Each number is 128 + 24 x the weight over the matrix's rms, rounded and kept within 0 to 255. Layers, rows and columns count from 0. Numbers have three digits each.

# layer 7 MLP gate, 320x128, rms 0.0861, rows 26-42, columns 0-127
121177149130190139141136145151123139170139116151135106132138130094128150092149145169160127101136110134106100121211166152086097162164105127159142121126136144145094139118106135106129139116160167170182089133141120078137128146095121153121118111123151151139141091105122121117144152164127132127136132142182150166120126118161170163112125112118136088112065127098116077136149144175110107134144
111132131055136186144159150150135145156165129157149123149100136087137128134127105166122174122109156115169070100120162109096118120132137137159118103111155132115097142107113095117147131133131056133093111115135134119156108130107076103092138106126144141069149111110106100096127081143128155127127118114147148107100161140139146143135141135135109115177118150158111149114134172121103119146134
108105147130144112150126114179114136130125155159117107137101142126152144123139150144140143169109112135166164124096111104157103108126137106130148098106082093173181126136123110172131074140138148130132172126138116143187138168108148133111095115123133161154141123139111142136145155088167101109106166140133126053135128177118134123110132147069182119085083136135114136114165144176144107122064
123133127104161135112151129147171136125137154151124130143112111121101130120108140149143141147142156123159145135117111075132084145086100094097141143143104089140127156129103122091088107104167156147112125124159130138148127134158108124071125137146151139117125120112095127129120106117170124122126150123148191103092166160169181121118184124104126126116105120155127156088123124128129153112085
113149109142166118100124123139113148128118134155116103150114125156140136172151108151107136165094145143084146111142130145114112099105109113132124104093159142158127142113128115101125113096141171171130146115146119165140113143099137131143144135113144127103109163101116144125117134124133157124129139087177151122156144103104127118118152168121176102163129078133130100109117117111141125103141
135144164184127130137099130125113154179047147188069148149167123144141079140127100116118083145131137087117105159141098156114153097142153150161159149107085149169115120103134136127119124110193130139111088136130137140151118111102154157102115128111158112112115128151139138146134143108149139095107154136142144111115099145110112156112134112138154125157138133147164094105170116168096095123151
121128104154132128133106174147084185127148122148122124143101109105161127165106103142131106152098135140120129106132126127131164115113144138076145120118141093128139073121131135112102155094137135120086139140075164148109132118112091085139083128129130143128106134101137103150196141127149107111125140134124150119144150157099114124116121107136143165107154121136105106142172114109148132143118
103122100138093131121136167150110124146131119163101149170129129136077161096089125149144093141146166151087141125117139144096168171123165118132140146123100080212094105120141112136070114138119092150139155094104133112164117102134137163130114108123091129079094098110128123126165180163120126151052158148169131135141157117092155172112173133127101164167078116085121158132126149158120135110140
093130141133098124096105110140117139118095158090128143202098114110180110139119139166097147138134137135152133061096158120126113162101130135124128112135111129171121128137104139115149082110119117113106141114114158116155146163110095152131102160154156117148162098115124159172143113124124127111124157155145158101101106105123083151162127076144129111091108143127152132108152142164088105115143
133119113114138148111141127110103170179140139141123169122104163152090117087137125162124100128169125094138160131136081124133111122140105162141137135183104069135107189128114138142096130050127102164123128107098179138140122091133155138110122093138151130154119158152169113103119092143167168145139132115164131151101124143139120110127125123101118160106159099152121120103108139159135111063133
138149145152126146111124132122123170115101157165120092134104087100124152179118167143094152108122166145136115154161073164171113069080149129119117107144164161142074128137123109112087200139114138102167110140144106122140182141118116137116111078136122141104110156102120106135136144113118107104126162081128133142146132119143119149103147145179097090090091135136110146127124130150114139121120
115155161137152176111141106105116143141137133121112114155074159130124092121126143119140095126158150120105133155140140124113151113110119098118149122147105144147125080143091111097156157113119146135146146099135141147142093102126167131087096111113136173108157097145133129151125130123120122158148145118123121146141077118176069115122129115134144094136100102095133133134159122128101133133141
115154144133132143127120141126151135125089099103127144113107113114126156142158147147144144120134118128079063129153165151092082127135092108124150140169120096125083157089107148083109166141138133166112104127138130157147120076131115125117168128138122154121154164155134109135091132145091156127144163146138109132151138143173146144150099143155140183139067098137144144134153119169104092120124
154134138166137160098101131137082143169145129093155127102124111106102101113167096104083152104177141142122121075161151141083137100135107146134156110163156128142082134118125128079110117126108110127143146130113129134126136112177151162147114143152157117127147135137113128100115147137147123139124146117203092106118160107127117132103126134113136111178175120104122125137150111167093131148143
112132095109156112141109156159117136133139111109045149187059094138129132076143089132117127105132104125114145139157141118109177114096044123174176161109137137143103107136115087146110143157152154105139152127099083136129187144110106164123093098121130155141116113108117153168133126168088119139137160146128152161102162144103129136149147149109116146172112166154114135143133140101136189096114
060157089148115157114104132150136143135115129119116135123102157128134122132145170132116141147107098107153146104111108114094154126169119153124125145139118067140094161109097124149103108082105148175142100087092149099166163115121104150096109117131148136117126151154134164096124096106108116168137136120117130133122124152125146161120146156140132107129145119159114102096154089112128118131141
151144075152153154156110137142108144137109131105103155097094137119155087111129095134097145123133173085137104092153161123094119112147090127121156107146123111137137118144133159125108127126105097116111158131145131126134122098134167091058138140152128154138126168083132140089118095137146137135080160100126098081116109125112146138145126119106115108133094143092138096121104182145081166119141
# layer 7 MLP up, 320x128, rms 0.0877, rows 26-42, columns 0-127
084136119137145101115153093143172135132151136112106102137149119148121152147138113101089125162134115129110123132137144154197154078082091121126161135133089172138164108166138157094124151124150151107144158116111094103143124152156162115140134139128147127124096116099134129133121115175146155161131133148110120145135091171129087121107136139096150077135110161128146119128161128101105124127124
129124167123114135146105165081129148095100090129148159148109133146151107121119145160144137102138154140123119128112158126085122107191124164129120113144159159142123137112119113112137116150118125142124134152118109086135141113120144112173115093099122131143106094119092122132146096098160159098113157108157153151107084117114093154167108121111147125134136160170104143092147148132093116133103
139152114132117144119124119141117148150131135138149106140125128140092106132108168137159133117113105126153131121173180093124131128177118162134120062119134137114112147147137156097153195136145101159128095144142123052100150116107107147106179118099153149146169189149165102108138146128151153120146125145140135135118169120169108115135102145086111146155111153132125105196098144092152130156156
102104131175157126115144186149092154123135137123135185114102155153133162104135115149139111116088137121090163069170091206147165124161151205097090078180127149129103140091103131192084132102126140168139104140100118139127133132139137125077106131111140092101098126056127149164131148147128141093151123116125099152143159114104090124173123126115092129172121149105105139153113149147104127130118
157131189076084152191117140166141130113096149113155144094090095112096128127119176117141139143144145160152134140084111102162098086135152144154175143188130100136138149133077124080101106155126117117162119123121111145144100109127119167095148191158063161148156121150126162112137118133093069133133140150133100071090131127126137160161147128076094112114070107126090133115148120098114113093073
109157189150105140129115141139122129101148122162120116060112119114125139081147155161130098182142128135145141167123098081134136126111162064189120079144135102152105129175104094102145148151148134128122130086132149163108134168119105158124165150104086112118148145124101128086154080105103156114111118097139130131113121134132139149105142140144100118099114150143107127103135113114092131138140
138063089129116078135092153151130140149119127144085083131122116088107119124139120112138158130096160115151159121141183099142144163127133125119133137103115119126101142147105141191155157136186103148130117116098130104125156116131069127130155132137105122174120102154131150100163110154121153141122130135163110158144119111124132114128154143172140104198138137103108107145151130143138080143096
093115128175144090126125092098161135131146102139123120083100117151187139133156115122077135152098112116129112078137146114178091116117117186148148115140142150133152125200149129148136149147146128085145075125116141133137100122135192103115148112080120125124109120143147097134125065142127139119139127109077162048135103097140087105109134110124150128059161117101104147140127121142110107159142
149132124181132139086126132130068137142153160118148168112137087120123131148104086098090107133155131077085120121139107153151177123093134100140153142157163111138122140125131144139120149101117112128130134104122112122124096103161135088138141100137120104131106166084090110120155169219106117132106138134111117126154096138121139128133142134138116098156135133127129089149089129100137135104131
136143091173147159108145135113112105156169162128137158118163116081103135147143117106068122118142076089136178132161121128177129148168107113138105134114116132125140117124136087106084151078130112100147137104120087137156104104176149116137158178121119123158111156126116104109140133163162119086124127089093097135162144118113104116112133129093130085193154124133146094164170163148097129124134
164118110143127150157096141159102109126179102127122109110125112107096119112119101130155141112115147116081116106089155079086135132169112136124135121141132103128145110143133140131143144166161137130119112125138118132137098133097129149181130094135111130121153126106108167147164190131143128120154104145155133149115145134137084124128124112127144083122150208079112144111136128121145080136140
102140128131091154118108120161157142130112100130097169111115107132105108142151137141156100120142120142143118142110137125119137126129158138180115070134143090097095129103126076128127128166132114141134092153129140123121121135088099144155133107112094131090115112168121093143115121092147126113116147142106108116127120111124114103154130148193142149120143127116163108153148123159174159121079
131107111102099073136142105097141151147154120162150146184080130126149113154148106126113168145088153128133114148156141153158129115097150153115152140134140149120132124109123101147142140124102108161116111104135142139113128147169106128162131117129136110131124090099138125147123114122070172091129107097145124150168121127118116134096130114164107086152193139133141113111145155093169111120159
131158149125128102138105103166116129165128096112158152121112177101138108162154140111095129123175142123139127108130123165122150147096134148085109135110119108121130147085095159095107111143084137086092108130145126112132130130178151144163104147160095117096174133112138132187135148142164116146120112104107142144150136122172122150110125084139140149135145096159162092117139141145093136111145
133059150159054160130064112147162115122130108127117097105128105122083128103102126087138109157138168138092160105123097089113103107152103120114125143086105127125160140152128166099172154146117153123137148114152125114156105162089192147143128121103107096115146119073097162123149134088133118140103146086118106103104118140139102092167123122135118125164133168119128155119152128143154117138134
117156076139156149098121121119107144101156081106142162106155109135118145101122153133101124056117119102133124125122118113108129138166143114070070127138164111127092108140153139124107111116096095165118103121107154083121115140106085133138102083121137125136144136180163141132112118121119173134146123108116103127139118142147138174091138138141105136152137111103122144097051162124105103173146
146109117114107110093131142141132156097151096149150132128144146144122123118110128113191127105136125152161116192124166158112149129136135189136072161126114147117145127115138118153104143114143134144140098073075127170101124154117108143170149103125159166128153131151137074118122149120108087096192087096147168123114155146160096149138144133126113119139169109137119142152166113081173158149116
# layer 7 MLP down (transposed), 320x128, rms 0.115, rows 26-42, columns 0-127
129121178160147139140133118104140185095118103135141129106134140125132169095116103110147115121126124129083118107162134165160066166147123169124145133111149156138082142100153083099116121145139135154160106143136135133141139131163082113143119098079106117121131096116126121172136134111116119127130100130144123157113158102112171117146175143126130126117124109148140124113120116189115140160127
118122111140140113148101116142118114129117130124115087110150117133111128124140101116147102150178089142130142120111075118104163169079125090137150124128116106147146123134158129126096103081101140096179121154071145160119144141134114151175172133169128122107145120140127169126108123188111118105150116118130122133107117138148133146094141114137120113129161100120116145116168088104165097136142
127108142105120091127130103129137109114147133180150125145129143108136167108149166114141122167139113115108123135092078123143132115136144088118111126137096132145184143128134119160133050125103170093141142150162106189156130170129146143077116144122126139134133097164106165151130138084126113106122147147109138103148130123094151115153126101104125117117113079134141118108161095119132090117094
104085158130150151103119184141125168094091123119124121155104099146142090141120109144167195152148143115147119140101127139122071136129126156099132121124091099170136152095154151124153112076162151166117113139158105105135118137103145114113132135096185133099143164144115124150156125141174080139172138104114147134106184093185156130136151090150107114120100151156118128115108120157118165126093
102141114103116115122142178166124213101147162143154122112099129103111160134162142116113109135138132163120164106154128127157123134127112119109152156146132147111153133158129100104129108119098162125148145118123152156059137154143153129140144101126115125109096156103147134110124081113105130131121097114142127097000099161124109176117157114107124112116081099140113113160136103132131136153157
189089087126122129132089122145137138197159075110145114145093122149140122114142130126124069122137128102134130147117140124081129092130114180151125079089101128143121148199141163157132112109094151112140115115175116125150103104139135152085145134134111087115102105129132093157111113134125161172126089129140130157117074135118146099139152124127181120109109146109161131156146099108113141130120
111143135156117129125159101108129119142096114095099108104121137112152109124154132142130131082142133121161105107135101121143117130132163125108152151163109143131136125123125086170173116129106105129116108157171073093172133145164070076161101123127104134148131085128168131109135122120089142130123121117127160141147137148142149120176139131097068183120144172132165153138141106134090105176147
111096087126098111108146165142102157117092129125109120084122130123134123095082131131214124118108120155114101080133146121106190097106155136127145162179125133116142133113142125114094127132119160176160164116120069112118104135144115144141120164123118176115101140111123129114123146146118119197105131152167116152121097139098137063118125100104103119148085138131149125142128120103127173112126
115168126073114141126133151112159089114137108102104129089086120130146152100119150116167111142133151141199147190126162138134119129104158133146151123081122120097127135120079071161111114188137170127140144119139102162140126091136129102123152120126108134101122152145099142133125143165148120124151120176135121127073116123086122136110124118104113108136104112100108136126130130129158107119114
125145156122157165131179138060138158141153160080117139091139091090193134127182096120117125137140127154136112147131180149164124152189137156100146124091151103119117168124118123157150128152132106149164120147140120151069155092114150125155135142128153160056155129114139120130142109120125117114126089153145101141121090135200123145119122131170128113151136102142117125138122111177117154129141
135173104099114103144128137124103145131118113143139173101174130152151108156148128129102162110120155146168155153172125128164100115113171176142090129111131136136107168139107131097116152088128122147116138128094098139124142122141139141135128102099121103113138113120154153076129080150138124113149128088152139109127141122099127157152101154088139133141119064132129189107117122105132155124141
172130137135107168150157096114134117146103108139130114124109184148121111148161107085130103167141160119150148146114101152137110103148114113126108113112113109165094103122115127148106155145096119111089115146125114111169092142129094128114121134151114087090129115130140098096082141146149142151105168163119130118139096136150120131129160155134150126097139091089130127139135105134146089120163
115114169101098134173160115148134151166134143152134089112147143118118116118116124120161138136137121133141160117139142138147127137158139113136122128128093169162170083149139113094141096138135148144166127113124100112140125159130140145113138086139132116173115118187118149189111112113110098157113142154130124143100132148082147137110135129131151153113092093140105127142127129093128107109110
132117097141104150113098104158130206142152154164161098141124149119144118122120140146129093131126115102166162160115125153137121145118102138136097137126146098118149120118135124116126141132153111115129118115176144112054152128101142130139128106133114117146119117142149113127119127154180071105117098183105135160085078118144120140135159120102148143164188114116115087111116124161127123098113
105110131102130155132111157107108172127144117176159151104128094105090103157110111178147111127177107116130150092135088109093145135143134110116093100069160160131151116114103091071102155119155107164137180138109121176053135139148130117136142111117178129143116190124124171119118109145095111142139121121139114152136131103154107145114123139101163145113089123122129127152122124126164148115080
148163113135131116119155162120120084112113124107131098154139083153139111121086097144108167110151089122139114110135104097172138178149151099094091098081161149133153138164151146171134156173163108130129142130106100144141139149119106117084160112115159075163126168140124094108122160135118125164141191122151110115151129089100112119088115125134123117125147100120106099139117141136177116145109
126127113131099115153110120165121034119108148115132158092120107140124167138143096131122142153136170101154124097115136093140130121117111105138115130095125113104117127109098100119085116141110158129153139102126076166181130161126136113148113151136092160148129155109145143149142148157155088131122205118076126114187142131110147120145158129094129121085109150138141123141138142102123120139126